From a checkpoint of a small transformer trained on Wikipedia.
Training: a variant of Muon for these matrices, 123M tokens, 15052 steps.
Each number is 128 + 32 x the weight over its row's rms, rounded and kept within 0 to 255. Layers, rows and columns count from 0. Numbers have three digits each. The size before them is the row's rms in percent of the matrix's.

# layer 2 MLP up, 384x96, rms 0.174, rows 226-298, columns 0-95
108:097118125075094070094101117142130125118123059112119136133151116094193161109126099110093181109157137078107128125094145116165129099151052111126119080098143161087139201144069124119139074093154178097127115063129086131134119153095153098172141150101152150106156127079110188122109141139152043163
104:125120093154114083086121157101143133046134093149170169079097102083112153098108168150154143107202074121152156144115104151135160110169155118162110094148150153071131177155129097164103113168170130129163156113085107092099179207174122155171110120146124143122102126114148105081095151176099110196
109:136114156137095094098128106114117164151120141087092183110113189157169111170134142067062099124100173175188116106131152144141108110135132105051126154065106152095153158123127116187136137221108178125123134135101137115139128105143129064125114157091112097184131191187141136176139128101147152169
095:133083143086092163131146172166118163087111100124114081121112119094149101158082154102144130172121117131137242158157074141135112127129081185129152070095124134171100115162130131104123182096080126122139137165089109099106152112123059114116118186148126123145154153091088086139136047160083145163
122:204169128099109104137137149099184155127122128150117132123114082112105168171087151117143094152122175098106169126067188051130052091130124103071153109127196179153138154132108113075108120177068148094157154152124133096154101086125165162139138148179119121116124135162132184099146126157131084101
104:083097131117212119075109133119116106127114143110131082147181080126107086149142149095160090117115135164148087136120150090116074141147167108081142115109111166085109167123106080103195132117210110195117133174068117086123127122122194110116190147085101102102142129107130136098114079084090140096
091:143141125158078178127098153114101152144111131138082166167120145125102116115134127186096138175093154077068190078135202112175106123106102093117062090064118079142104116142135135138141114127079121182159113074155155137148067115149107139115105165101140107165135123116157101145096174125203107188
096:099107082122128099153163117109140117122135128198170142128155152106153162139111113101078092048114139093093144106188140139106113071111168110103140151158132160079121188097153106136083123078147154182189136130129138162107092115075212163131157119095106148078095190131135145125174161119073155115
088:115079130082075131103109183101115172092145157079090156106152093085107114155083162158199120089124140119137179127100139161057138163132130154116099208088223081111169128106119135145170152140101144101094152156159143134089113121136148187091085110155134111117152137154124106127073114152103097140
120:168132108105105137137059179114145110061148109212126155170074175095148153134157103141077148151135049184101147126091117156143110188144155139080124098138092139131150178076088104083104123135121142156103102120108089135132140113111122130086126126140124125097172095110097165172080138118208093154
092:156183119081072132084155118138123110068078158096148111086135085155114156184078168108148146081170150137135132193092157127148131076162107120124118128110166128220130133189169136147157082160125116097154124116157121079133112197114076128101076160150167152167082107117109105098121140162138123134
102:085134121127131152111122165092179117189198100096145037124106081113180128113093155131190098124119124134082135131084126118132125055095127115135113072111134135089130123199139142193146094144129125120121119178179142103180137145197076101079106142083126160185104151168134098127108119126120118132
104:140110143123100110156106141116143151204176128066166127137110169078144129098081098076148087101072153151120080165151169117098100110150081105120142087145119108128119135102047089159100093115170173148140101118140187086152150144123176124156147123126157129169103166078196150138188180122151124091
103:155070138113132148100095171066170134098150107131053136122064072134149127153151131139108127094142112127136079111098148136176111155155129114140155090130181181074130094091090176182088134153169147117158133156162084156194050101196106120140122132133150091149160177094143143119131154133149166105
096:150154105078118080111113127078182134147094160166115104137105085189073112138157149162060124108126113098152131132154111121175145140164072096048139154138144141129135128123091109115112114126157111121146127126086128090171017097132150137087169116198117132186062144154160107144090173136140128137
095:147158148156136108148084067142076152143105171161136123130091140058162119170135105100114101147184141129125093068148099146117119159143176158161131168112102177133144114148087094185058111111145165163122124124131151121095117139154165210169057083111092072150140140133108100124154145160106054126
098:155123139101056135140118137095181113141123110121138174176063159150053103195152043135130143097103112165148140156126172068134117095141098121092155113117087142111135089151129064170167148096126135187168154126170146173090172136095182146104171100114111122150108096129151155149187103141141119118
115:037133145099141082147161132099110111056069125120092111166080141147140156192092042152131181116208149136176170145148092147113106136093128122107129124152124137114120128096047165109111146168157100118153114125121188133111130088137138167146159129108155147171128091107105093139159162139113116073
088:119159142104112087182129125073147126116058131130157134146056130163102095116107108206173183098149053183176149163102167117138107075146117118073101105095124169101131143157159101169083151125106121080174106063156112147113121149133141121134129157081163111161162137127171130125120157144162069114
099:077172158074106114098173120119157116116143111107086152103145082112179115139113080063161172136134102165144186168119149103125101062173157141102128124106142124144089155154167137161118087139111110159127097133188140102070102140134115172145113173125202139174087039179114114121147167137148163135
106:219098121180113105120108136130163173125136125120118129089125151097124101141170175157114177111149149223130119163129087143147041081130108160099125124194153160129139152162134137096095181172069131108110172143131091108154129130143047151087135086154098156110159088122117142148126100115104100170
100:128106174118136128136139090100165079113100131187151080131031159102097123113173155190142139136148091122128095124132109190169102119120097065141126166181063118074184118145149126128110180171139107118132082113111117090134087118175146106137144158135183139149123140100146057155138194106120140103
096:096128149136128048169104120158121093086115056108102106103114123142151129099110092182141137136121069124159127124135165152132118192171099125143162139078130148105099098132040117098076149115178140107151124173130120101184132164157122081087110132103124126165094094145159186055088091121173141082
098:127126092103079152082159073120096096104197186139178125119130174111141153210141102111115142154168132079133126083134118137170124088128162151134145164104127112103048158152152141185111141132102148115090117108164154168115140048127128162163093171100107106103090120087128045135111142145102092156
090:139127136153066122112106127110108143119171073137114081092144127117090104110158205130168107097090150116113147130113099112112091171041155147130139183155142199116102072076084164065125118120152107097092086196101133148151144144151155081066185097147111149137162154180136157129147129125102126137
114:161106180107141147170121116105149150136153115153121076144090150152142115141145154148134138150098152141099105128080132144130127129084103141108097123222110131157140138144005147105082086093121153088113074158126113053141085159101106166111151125122105160130132129154069163180110184193079118147
112:145162129088101095142086057140112149080104154157151018136102140153166126139179151111137122083151134111167111177141184093137155118087128107195117104118059203118176119147080136113120121181077141077126129093100108121090149119112168132142100109147167125122123135127138064106155082107127148121
092:092145082167152104149148081122119134124112127145115093141152132113190115143106159153113085123134135117091107131130094142110007061167129106122098148105129159074159098144130164154152144185094136119094094142105119141124079041203084165142175146117184159194148107110128150129133167143116111123
095:101115104088171122068083151137163162141098120132112163159117148134130179184154145078081077174126149154158159075145061138137138177156160139085082114125131199117160140091104133170081107131128195145109069117132183136128120172144125144190172102114113109160110118113151108071159141134068126108
088:092156119089107188081208076119184088168138096088202131143152086137086155145065105136097106151128147095127141132078119152136142093151083148143101104109100096113143131100150121176193079153112115117122111140168165098155104147144164075152103096122109142159066097101099066124136095151140097103
080:107097108119100120119086124163212082099141096113121148102110128074122112125094142128088128104171121174175122109114162143141148127112071110095123044113173135077147156101081093145090123148115110118142100168127106171085136179061177091087199141174163159140127082153191142168145135150130161128
074:137158093176117133086100152099154130163092099108090128132151118150114140203158109120095143105162159112174077153170134121084115147115106094109088143096215119132115212159123155158090069150105138143206164097152085087128113143166110148154089112085116153057132147161131155107121161179143131155
105:142078102098069152104111102140151092086072145151088133090120114108105132135159140159089140100084121161171138123150065083119095150141073070137057107086121124126133102126155100152137101116095077080154176132162091120161152173146128082148179116109143161122139189132123064158137047084132123157
107:107088132146086138114163149124131160120149115190151037107142126164189154050105151119185126126086151174133173087164138132153156113098137122097169117086148160077136089138114102091104177165136148160105165105052148143156197134157141158121144147098108119124123214104130186128150119124122111134
119:148114150103148097101129169144167111113144103173132032183144102142180120126131159080125089145153100109119189112119142164119126129109136174086146114132078140204135071141087181098096222114126157128100117136092163113138147138091150209106104093122113152120137091106128169202138136126149124129
097:123093100165125110154155066109090130148134054126076109133146076110135069122118168156124092176184151149189106120141091153115111043116143133093163126101127110147111139209142111128154149125105149148162095108150097137139160111205125103077171133162155130133120133113184094118082167131118125206
114:113082126106128067094093152114128129133089128095128110073120110137119132127101119137088136093192141097134107121152160127153060085151154140114152175106070138125132164133118120102132164124136185109126107123096059151131081115109142113090118216089130086149116081109234078146113077108138160063
095:087161101142090148114113138116153079171101103129071143155144089160124117107163139085124137175091171088159212129117126125153126076110061118180142072074115107118140134177159153084137182143104139124162120092149102163151166102165183137143151124073170140072102117103191132091145110173092138144
095:109085121111147126118122088097056135129130190115169142095134194085098144083100121127137100128086145111216076100122149106136132124110149186174122142084136092058120133121135184147127103147101096141070143168132133153097145203104121139163093145128085064140118126124121081187165136167085147153
106:118107142123115186086123161119135120148122108175125149152168096162103147140068079162115135148126137054098185063131158167098141160092086093113085093126175117131166096089130076115150075112139063098182102114156168167161096083151175086131150154119163163126098164088137143113101151119161133069
095:117085117099152145151091103127125120117088131137156150137130144128203126124152079087077114089077126084168137111049087126018107118108151110124124112097170072137108117163126095123109095092158172101207103116129093101145138129164131109126130164143066163150128157188147134113168125120153100191
094:049108134114125176084090112126120137168126096091149143166139142147162132105149111164155107153090079104124128120181180132075153132121111089126152128091122138068097118134131129158164119079170144181157114081174197120127127154112145131059154125031097102141116159071164150102118144093154117064
094:125143180154118148125191089069138065103110126118170099137121115203097096151141147156127089138113143105081155172133142092156155135115059124166070129154117115130079087159095162152161078213121126131126178130146161120107129125152161122116123146113142124157069154160097069119180061085096147138
118:148105127124105083139098158097108154094092140130084099130041144156155080129155107084135130135060151178126082111136181116170080100130159133136078163111122113101164118150116174097191167139123116163055167168123139161129171131126135160158154200099127052143131145168162121147154104115142180124
122:116126121107014112111113106122113110116193137069174125156111077128143124139098136160157138112105113168117141154066092118143102079095098114093132117076226191128098177199146178136166159189145160127114159173129122132143125138170158146137128148118133089162105118126112136168146098120136096136
097:165132109153115082090177113129103202146110147072121111145140125117150148086105174201144174162120104189134102155128145180102058104140089119089129111108140140140126128084084094144114185134085112091115142150098107086211139100149145140157125156143123139108137155090116059193177095156115109086
097:095124092114137146044127147092160137130195140119131100222074067140167070111139059132146116131122114086091092066127125190167158137117140151105113133087154155156217111129136145157114184110085112153144104131160154131139094087104135170113136129123119116120118190120159117164085120118118112154
102:095140137087108116131117198121158094123098073102100173112109104082071087111134090122119134191098127125150199090141149154082111159106127183139129138075106080124156136150148131081198114117155092162142068162173138165147071156145156126097083127133151060134129130119175084103136097154176148142
109:123147130130080125127141045122154130114148072198143055152162164117148140122119131119111137149121103177115109109066172099187176057151088151170126079096104150095086092181126170076111146133102101132066143100105148174115163187110151151145116146180121131137171101129105116139119115109157082149
094:102165126142101176094197114140121069147102123125169111140117091146125142114094103117147062169120129066104129135084174157092153108107120126159107095087083117094144094116188146164134052130099112091115123097200132154129161098205125093153134129142149131171097123078104140123147157188207134111
108:080168143150117122073128119106119127076081148117113167163122045100154116157171074096154142154115112106162060153092082144095102157103045115106076144086159185163077145117128096154135147151121111155114071103171098110132126119158105179137088155100092158134104111130130181077149171149144110127
098:153158183149100134151124095154106138130193127102078145076070150128185140078131147138144129083088126170124140099157091137130121114116138156110067119148135091076119141146168152189157116178088150100169145075085092095122174140173073127138097151111126081094118083132055102120130110178114083176
088:132150140089134142068199099111126120115088095110130153062175043179102134183111094140127124123114140066117143084106204146122131091163137094096128122061133117124126114133128091164163065095150117160152132125195163134094150153188164133104140121138149136156097151150163097072092152153143154108
098:145083133137103166101129164078137116152156113162134175182189130154108116131148135156141115104048038157163087077172129116157125169160107104142146108116160090114093157095106104114139132112157131164144113192102114137114159125136196116112213089103087089172106155129182135178144131105155128090
100:134154170073117091146102117108164161082115136120126138126107148126101146129163129115083126129162136096112169089146153172161134104117090108116121119102097145146140102136115127133089240161150166154194135031098150156154065119095097134107127177060150159088069127101181112121106120105086110082
125:141123125119131106124085132135096074105137143136130149175142149156240180089133136144122073163159140149067112178082119102153121168113121093187142143155146152113159149149101139147154131161113135202151140167144097099088065136116104091117126162126080215147097161087193122147159116123159129132
089:074156189184165100144165160084112131114121164122113176174133124117121102126132098128156117079144057094153115156106091152096087183136126129111134118161128133129137093106134139176172134175155108132129053104120061046138095158071081155089184162128120110087125137170121141178163137165142158118
108:068155173147147076156109139091102108131091139090130117063117156111154179175131127078134103167106193127108086117134118122087112118132119144169086133113116091158117201180136136146168178197081138137084178104159184156109159102126094188156091138095120135082139148155183125152133075127108131119
080:047145171160147132072164156171126108094123102158134120160128108124118126153140130097195126148162148122121159236114180104104156122163133149131132107116115130132114117208150100131126081101115204115136116184102147119060195168101115179145113141132127164096130124136123097075101093172128101156
102:121150117143161061141147165103115188105162165132133083188071134115126148123198107123173179138179192143171118150105111100142112122146083109088051132157145109138133157164168111110088204162131134142162092177153100107151127094107117206123118136179112106127151119113139074119101124139107179124
125:086136164097176148090128123182090072067139165207129105102087199112145144146128174103107077129126131140092166110133136148120165185115161172186176138115071138148150126118115124128063115140153091108124116144154187101143061114082086112147143136157113126106156180128169127146108125100073136160
088:120097130132103089088070149138145084107131114105120107105151152136092111132117092126097142089058161066140135085147173135093073183105147110106126140118137159151167170171130105190136129113195159205163123129143114132149133140126138151154087103088127122128000116133121154156154172153087137164
100:163146156074050158152182096150185112135167111079137141147134106146105103153119099109124170140132116107149184154121162122178093058135096130097072085084165136131111111156180126162139069151131105141162090114162124160162113176104120110081120203134201133168130072118112114103114125101154160112
105:152161134117114131105133168123142182191125100096164187089129091077129093089110168160155134135116090096137173197112062175126162158169140107163130130083156074130111145077114104146130095137090168109129085142168107135144064163193110087127104151110164131155080150169144070086100134164138122148
096:138165124216090119115153094129082142088076124113129156185092128185138145148123090145110155136124118122102162152123127111127114080132095100118091104102122195124116123097126114132114079101140196117145065118127052168141141109151151149162059171164102122128069098203135115189090114162155100104
115:100149114127071127109053200159101093096176190080123197141117118119128115139177116100138096161160066176147179118141080094105144167098088147114071141119126142113117165127114133124193132112104134156111135207119083107134107176098199092127155113113100156156095110130121150162115128135114154169
098:134143127122107109129136135075150179105095124130122150159171093116131132103127139135117115169096150152091174172127136124086139112152110151140104131132143080196125126124135054138103170120184127208151143132088140123176132169123225229176040156136160183139089143099110120141156126137129125134
092:117155165128124114158102121063098196141172174074058088174097108161181119130117111141201134151132104115155106120116115157115098133099141131159109127113212121111110158107137089155089106163111123178115128115109114094152103157182075178090089172144107124060163155174140125120098176137081107129
094:156171117120115084103128154106192107102094111147154138077106085123146161114105183155135155179153101076147148193140172167100141068126123158112132110106111115209114115177128147147084085160097181076140102144152094076100166167182142169124101149169130166181136093151130101121123163148120098174
099:087069116158129060095105123081141114100069133100185151183104187100132157098123078157092118171112158128144102181138137092154139106135090129113116146129121099121135146134118083094150110165156168102042105067126173128141144144127158098193156103127143143179099151120169079070119162079142105144
111:123128168125087120103173105114093173099138181146137111148083130129091101134161106125084154148114164092124094075125152083124097153119083105171129207187117133098140112141126132114140142135074124073148136123208104110117119130124218135130174097122066095147161133111130059068163087069116147111
107:162098125126117164107081142150144118114079063123160127123103158134164074088141193122158107141084147152128188128130194124120088154082158145102103142053119139152102089112082161163067180150099121146151157092097090126180138161079177150147143103138169155164124137084099127149128101159165071089
093:153138121127095139104143121113212116141102171157150156152108138088099147148119128162088125108195172170173212132115102152164167120141145059133174103118175104097073131070122132181147122146150100158128091141116137087163053116106151151093077131152103149166178105148122068135112079165117139122
# layer 2 MLP down (transposed), 384x96, rms 0.0389, rows 226-297, columns 0-95
104:124121091082086154077153137131109097124103122107158129139106171108157087146103127105219218089159125054096138164115119097110160145117168165107157124111098119145199109112125108118194129092112084132091140081119090188170133171103076142142153126133065132137156143115133117090103141140161111185
102:158079133138148097162135125123064144124126074096090121150187158043043138095092101129138075175157139117121144116092096080111160109138104096168079122201172112080115127117115118121137074113122130132151067134173112128104129125118175190135121096106113054113103092109147136130135125175115107102
118:086132081130195128095144111158150132120091141162151186134138124107126072168124147093137165136166069140141134069118132148101088121088082047171134105146072115148125143133118104218121077164087072145053113179126134133108113081078144125111134154135128123105145147179135138136124097083117136185
088:105152085165101151112042144098124117146065074122072109154173124152112152217127103149126111134119087083134079091109140148109165103129123220086117151122140148146091151107131147108138112150187120123166193124117126072113121143115167094136117087108091158125164107124080173170148127156174168125
117:117114153131102113143172136122113128093138081119130135147064132058134177143117159115042087152138125111134138065082134108177131176134200133102129166094136121094145139080142136187109153161112186153093096081080147116143143148125107156126169100149101111080158148131077108071091101111169175066
109:158177161123132123103108121106140112150122103104171132135105181098143149102147094168095154137124147122112142098105144157167153139130168106146100139120134125160175117114149190154168142158095114148148105053122167243155144124185113143139066190113185193095188097178123120163108081129121110174
079:062111144123160124122169132121130064121123152105197094114108099078154150106140111121158127065142104149148034098154089114109153130113198176105124115133128147097110156142115130161167125114154150118074153191153146103100151162139102136162103058158052112119146122145079156111139153114059139081
096:159144102129099101142159119159211142115151127077059070114119120039103149106110134139142129142150125138094072157186144153098139136079143185124154107102138141083095053135100153125137092114093112139122151098139107124148190211087101106109141087179158109118155173112139114123096173141121175129
091:136123158154143072127164145098222109170091125128108166139157178124148132159160177123129078082112112123077161111122076167138162089152136137078128101127091096133189148136170149142101077147216140164143099084146071171162137141172153160165137097160099125115154167128141169068136119107119114125
090:131121122172152108092169094148142080178147179103069148130174131161096047125129121139115162098136166122141099161080126159136171107110116109113187100166158126109099120185098142138121109136149084106122144138087136148116125159115079160204148135210165147137110068164162068048151142134132127121
071:098066134199161125152138111091109096183138072118151139183125185138149128038075117175157126139138152139166151055153131167111177128093152114133097144139150097102157131119144168129152173100111116134086140137113145150109175104103150130139138124129057118129122143123141134114164125027131153059
079:126133104132123148153129121105137161098074143128139169136135201102103101116128111126086150109128086169137138092169102087119157111163155072125146165077110108111170126086094107085145176155129184124172119116151151150135149117045190170177162145176166132082187096108060156096159136160156164078
105:129188106029119158114181131130124114125115146119152074127090088114111160123078153126111093136182164104118167103142104108147150147074188105122127143150135117169124117098143134101140115138112098067166204097098151185172108087107125082095072156124158096137199098131185140146113150139075105143
094:119150137134157162117136146135140101152186128165137125167073195193134146139143183132102127032138173134153118151094107117087180098127096111079133120123067095118108103129141122157079092168139122134099124150161186113150045115095166130154090127123155093193156134079138105131138165097123124062
094:122095127158096162123255085095089131104168125117121125111151122061104185100060129103148099096084127124085158136141146133156077124116157184087131159160172167119095161139092117129148104141124126171087154172184113086127144137118145142101095113145102136110144159091082121192106139105172113126
107:210162161124092163133108114106125190160078103106138116136131129069102098096121156146134200145152115128085113118111071113101153185142115111144141048102088136124086118088126131128163087131160112077108122155166080173120076159136175125105103115077097067144162121157134102143191112102131069128
095:117163133176105139127098149173138093062153144217060111103113095170177082124069164136144131171118138154136097060130078143134124128077178135140111126112091160110091135133160166085162072105126122139094115164125156080103098147183098100133133103121131148145125117166077060102089145143088110115
116:128121131059144153148141106125061117171128162127095130144173152084143174162153102102133138127147166142155118129151140150197145182103172106101147149109144065185107175112110145181029086181079114105164179120121106087131142114138125121135138124130067133189095117128085142076162157171134114135
098:095131108123129124158109147159134101114127168189173186167141083166148150185121155162130101148133154138165132121137082079109150153031152145140154130123130108081130179103161081137121105157121084169080106200135145060125141114130116094106154129132117180161129147171163108101048114140075110175
099:145124139123162158123106110100111171178114097182161107126123137096166196095140156158109074130163125141150060090170153137137122182108161129150141171121147080101126110162142120156135207115134109156159137037086143137159132128150152038095167108136092149089110154121098140158111055073126135138
087:114155093123138198100179166126144134108138135176099156135137076103106146157115080096157076129158109108074106114088179143145121154139117116124169112093089142090140141110113145114132142092212104192101112102126193137093155105092157150158082131125102122077092140168110182113143114134221087075
117:165102168121124154126123171123091080108092103132079138111093192103136134096134143147158105122086064167077120128135126092107156159174097098113184134097112110137209167118096046162185056137126154149129138124100123135069122149099120176080069074133141113144088133136116102149121123156177155140
107:130165109130183092121152126151065126094191115204118165124168084134159083133140119167118119118126116106210186109118112127103119124132111133142148098095155120139115162100085118152114171101110072117163127164176044187101161149145094162080156138160144123141063150159158123081099121071135158137
106:159128172124152136128121154112206171125083087109010095076187081150141098151178151109163136124123093099159108136140135123132129156114131182103170089176128158132122077087132103147119047139119142127146097083079066148146114102152165113119108104142131152122113118093122159133108145096169153177
097:163175132095123128078189090120099140108153108148143113143075167137141151098136142069097084121111148085094129082117106111164158062069180092062106195175136161174131133150124106137125107122151102150172057144125085134171133152084157134151077113099147127126093078150153142144150167141189107112
113:112078144133154148142180145117131098149121090136101159103128104150090138144155073123077105155145154158074134060136175098158101104104121127097148125137162136116053166193132100143118162128186126211089136143124083089099142094109155185150071074155141175072138077115096136121146174154157128111
130:097139151083094103118147134154037106060148151163184106157157149106152107110103114117135130072141091106086148144148128109146112206099064146108106138151115140122126158134107122166105132115083085112084130160084129118094159117102200109198095099121083153105049133129130122096128074105176136159
094:119213057118130150131134210138075110081086092172094120120135146086068177130154147115122114090154106135127105110136165120100160119181139151200125078075148133101163131110158096115151113155082065158137104166109116182097140161097181113116096087150150129134165136126088180137114119167135130138
105:119123128049155128135124126131100155096130096120094105167097183127093136113092100148138126123138077096099139127132115203107105158130215177116076093098106146123104096150165133094134152194094125116078143102090082126159132172120123086083139119102103134166141111098151141161225180180165119096
068:102127154133175110174131143146146163059165167127082148098132147117166079076142157106185169128088111130122057125142168157144127114149182090147116105097180105125092156145127139106104174170132138167152109095127102145104143107117091189097105140082116099113215169113154200158151090123150145185
091:099143101142148140111178104177129133133183098103113095142120180113100123198101162144109082138102142112151148148122190158184163093075122069135113110186184101174065090128112148131097118104127071139126092153205082116091155105155116193108110139123127117194118151146129187092096129126122117131
084:071078096088071146151138178147094139129123132130149077107184117139127101134101123072117149185129172152167100201156101136159173114103110131099127133133127110093143132135141144121118089083087127125074181193144193118132151127151157163182196188126147157128092123128094154112095177085112077107
119:155144074099116131167138104119167102131112111138099177147112174080155121129133146105149156081076093108094119111153052093075144184210060082098091155082147105152081099098087130159086132115102129153137123129147151140120192139168112083195151139107130147114152143130093102090181097088120111115
104:125169132146057044116119126153123110112127149099182156118073152140075197114106129151138141133138096164099142137123132128123128168124134041170139145094119158060128137081123109052168068160105163104137117150120094114114094195080092128119126121086177079128103114160129120111097089107160108095
112:125167124201088113199132097094136162176132147134082159099133096139114132100131182190168139109116146129110103159119110099106096141160119130134097137169098115131139150156167107159125041134062100100139182110182160176107093156100124045169118158053166127118122162126138148135150156106164104153
085:170137127121094168114153172111102148137153145156157112178102100118167122168107086115131074119163130163159143131112178119121153127084167127169144148170140105157110184123154164084193105157107086086183084112167113143062128097124134104099151050197112163123136115046118157096089156110116146174
098:070132205159110153152124102083180115105118187154130118138126115127136082167132077109129099117147141111208131139112058098126135110168135074130175142051156135125114133087150115135138156104159135083161115125158119101140080104056119169119154196139093176133147191126113120141130153187132094169
103:196142113135094152124089160121127137162178155124144128144145105170135086168117079166160130117113106153056172183120179152132216133105107173145080115100101122209180108112136130116156139157089077159132168105150141136126151140140126111091136117082121142118165051122156175071107128115109094175
084:106107157093127139139143181128084163104108120089176155101073148092126178144198107117130106131088122104189176103130171089184096120112102142134142117083126101144122141131180134089111056140126118095106101131114065144085166173117088174153126209131146115135139140162110144191152068114112164080
076:137148117153119099131134093126123085134160174088136080127119173124135144115129144107148100134139165138111084176066118093147083117104202154129132158122120110168116123087127171170118153140114165129164195153131082073084125165101103147131109099142095076160210071166030144136171122153161089153
109:146076029128112172121110202174124123144096083060109121112139166113167100136135105148069061162116141123115155127104097172101158101164158152145112138090139159187105048098134109125166088141076118106105135139176126119153164126150122119138194160126135106114122150194143095146157104099114137131
085:174136157109141143183171187138150098078130195132138067075100071164061129136115160073098128108128183123123113123159077129155162165106108160130114136161138119155093145095137125116160157210141108117119145194104118131177134143125123113139134133197146095083187123156116107096151094162082169122
095:064114104101103086155121152123076178186140138079103131161146139109127064082144146109187102150133160125147101164179078166151107155109180046153117191097111160123156092090187134169099162134119136100118162140090065150143119095122124109114116151069148061122090115080150123122142143126132126122
137:125141129163144119101114115077128107109101182133138100161111103089157185118131113086074052149107083141186111120111139171177116151181108169072119178216178122166089146136161130138166137156122119149122124166135219146138110167106158129128109156130140189128150176116128178112115134194121130132
107:111125101086199153140103112149112099131115080139159093121110108156080090110123138114107094122107129091083179121081080121123174101049093077083090126113090121204186163107123179146156152074167149103134166145151120154156068122115143188154119115146082117174083106137108158129166125137112175148
081:130182085122155111102124142221171122131159135139093151114170135138153103155190098125079140105116111084086111082072154068221066111120141156141166105091095137121158168142158155100142087056103119160157135155143159084097112134159103077145126138101189150120154100130116125157138114115134132090
086:154103124121159140183128122195121121145052142154091126085169187089122120090153105098099129123107129124087135213098167096062142145154172113090137085108117100114116154120107126076139120140120149133100157121215099069151112166150158099109139156096157117139180120099064137050143112125120152113
099:163162092139103139114109088080166124128136181123124141192142130122121107170141096096120119133114144119127113123074105139125156044048157129148119101178117147108151139140095142097108086148133072150142108070062070133161116108112191160124091135121120095127077083187110201121168183110079122127
109:099099117131156104132117155063116124111129157089174178139058130141132120115113138161138124068140061148121153183167120178099137224119133118087144146110187132125141131049154063137122178123130095178178186132123115123131116120160159121055127129083121098083124123097091140122125123168143081114
073:178076162134140108178125167103113145115154164132109138114158146139135028129177117119136129106153076136125090145135074111123166114169137121165142102133178099143087171162150071124136181159138178139138113179139137105141084169102140191071179115133086058119199144118106174158128111143104158147
120:105098094086077115117161083142134108113093154152169109113076120112122114154178110098128128215061127128176160162095085072126157132126120124112182147154115133123088137149147099160137182086143147186117121022130175136094090117131088151106141171127095086099125078120188144122146113111106092126
086:113122115099151080095111151083178100153106129146148163190145088092137128166103183116178107086126112137088100131088171122162107138127105122133175123140143164110107091079156112135103131114159180122101131151156121218149080126122174160096109156153103184085165153138241098173130156111115135153
083:165165096094167080163103139137089122138162113154150109147055180087167101083088143128131114116201152165149155157124062176130173139084078137171043150176091134123150159120115146088118133156123132204051150099122114097106117125081118141131156125113115170111126133123155149101118076109122114137
104:173163156068166054163114173135110170097105149099129112113069132154126140119083156165104119118166093086084083105135109173116205115112123142087102113150096117153093137108118099208123083151107092140162175137128114134104130125115074127126158159119205107182099145130166134118077166144159149174
109:086178090157113136127165135127098090143097102186135136135205106151121146139123129143130127142101161103133125166095097063092161095129087124113107098196119132145109167118150119159199052120122115137095115158144106093097124111124165109162080100175112076095178132130056120141191170142131060166
101:127080070067165105100132160111085110165119153098172195111143091114097102055109130122172094161167124132079148141100115134131205114077140050128154132074145153164129142133181135110165135108141120150150206196154123175077113127166131106158129121139116133105116140087132149130126089091138170134
078:106155143142114072079106107159125181141118153194121163096188188115163125144091139119142113078114138162086143110133175130186134105123157096105129105129192133118099123109215036124095125113153090159085115146168149202133108129136133155143113091144197149172134100140113122111171110125141137178
105:073144101045128193109083118184131107148106112123136186165125143084141187142109128122059122159111047117173090129110100123155135143176159136108103168139153158150115117119139092187112109103144138153142113072113114097160134179110155108099111130142143067095188082089139169128176114132121177109
079:206084088183089122143123140133102103173117163112120122093144098158153143087068109188148128195085157184126142071150111118131162159153106156125118130166135109109088107120189106148138170138159106109140111104214138152173154105152181121157138113113108149153162071193064103140107153139126128126
083:139119133125128160064116107192133129163109155105152129185119147125165130135174134114102157129098082086146178082138203140096096140102140155160229120181090098152171098158107154159121147082109129162144169125156112161144189164090102106107147127116102157144179147143090125114069083178152169117
115:117113097166107080177123111031167167171104095101096163150177082133122094138146076179129166116134087148148110123154164126116095082164085082078067143117113139128131140158123121085134127129122153125097164140097065113107166115161166186124095116078115139140096094151085146134148160178192120097
092:170150116073110098131148130123180135155160104138139158127125157114156166122113079130136135129120091127149141113093149154069128136126104134139106103202132159158142099183132135050166043124093078051092146185156135141107142121168078107115113164188169128156099123176170144130132148140101040129
087:078113102192189151139083141127094130167111112147129082119121085127113183087097200111175085130145201100143091122142085116076131196099164164109118159159074113125114127113120146097148163120158119178125174120115160069098078095160154164136108087135069139114141143177101117133162102133089119145
081:152131116075170107155152074142126059113078118118110100140105172101136121175133090130116146139086138158106087095132202080145146100060136112074129080111091149136163130167111171128147155094114116122159143119097100085128197058107145165109144111160133140195178105096150213150151120142142133126
091:155159095161116150074181108115084119112136098121189083139097147126124137162126091149137192101041153130110188100103114117146185179123105156175203149156075106133144093128156105137126131112093204098130084206129172154155122134151116142117126074169157075129118118116121114148111179133132121116
096:119138150060143166137112097114053095118184127146196142117129190161122141132183138125132101181146073121139185148131123133110183122077112093101124106100109174150111109140103115127152166143126138131159222169151099110152127110162186120184162128130119174107097094106129201165133153163121166162
087:051164141170121143136129129209155105157171117074138130120123133124111122140173130168113128168111073110021073106102145119176110141085160156141101080102090123119150153133148120151103075082125111065086102150086143131112161112131076098153166112093152078148122118197133138100128125126139082149
093:074138086078143186103064183160130101146052089102156084154073134098144104188126112140082149118142100129130110171124151123171177141087138080131094161164091114094153126101170061098177101101140151080083110128155161097137134146088070106149178104141107103148100136113095110134109131111087133119
088:119107133111151148180096118167123104170100118157166139164152177159114138185121099165166104192157130150154213097158070050141155145108046166163158123128125132049146160114121139125157164134109166163127086138107121078116069099091138124061160116095111139168103138105148138119106145123122113138
108:150146143130113191118152099127117128123164123189115131126098144131123114092106146106188114094119145054131162140082121116170167183150144137166053144147162100162161113090118197131156099096083101063142118098084094146115113192126089090098118074167142064126076136108124188130126172127121127172
110:140070146118102116108113141153117152114141113156137064157087090168100107120028121127180171147147115098060077111153123096145172120105120090176107155213116159131185160153165082135129147125110137078096118098138141106078106185138122089147147108101164100116154126151072163103114083133106165110
097:064158127133100154142084082158162172165160127108126108171111103189054150124137134131124108142111118122199108101152113154154069102180199088137164122140068127126122122113160130166147162113086185076138065161145133117132123161097129103130141182133144087125113133110098077186098122159090124185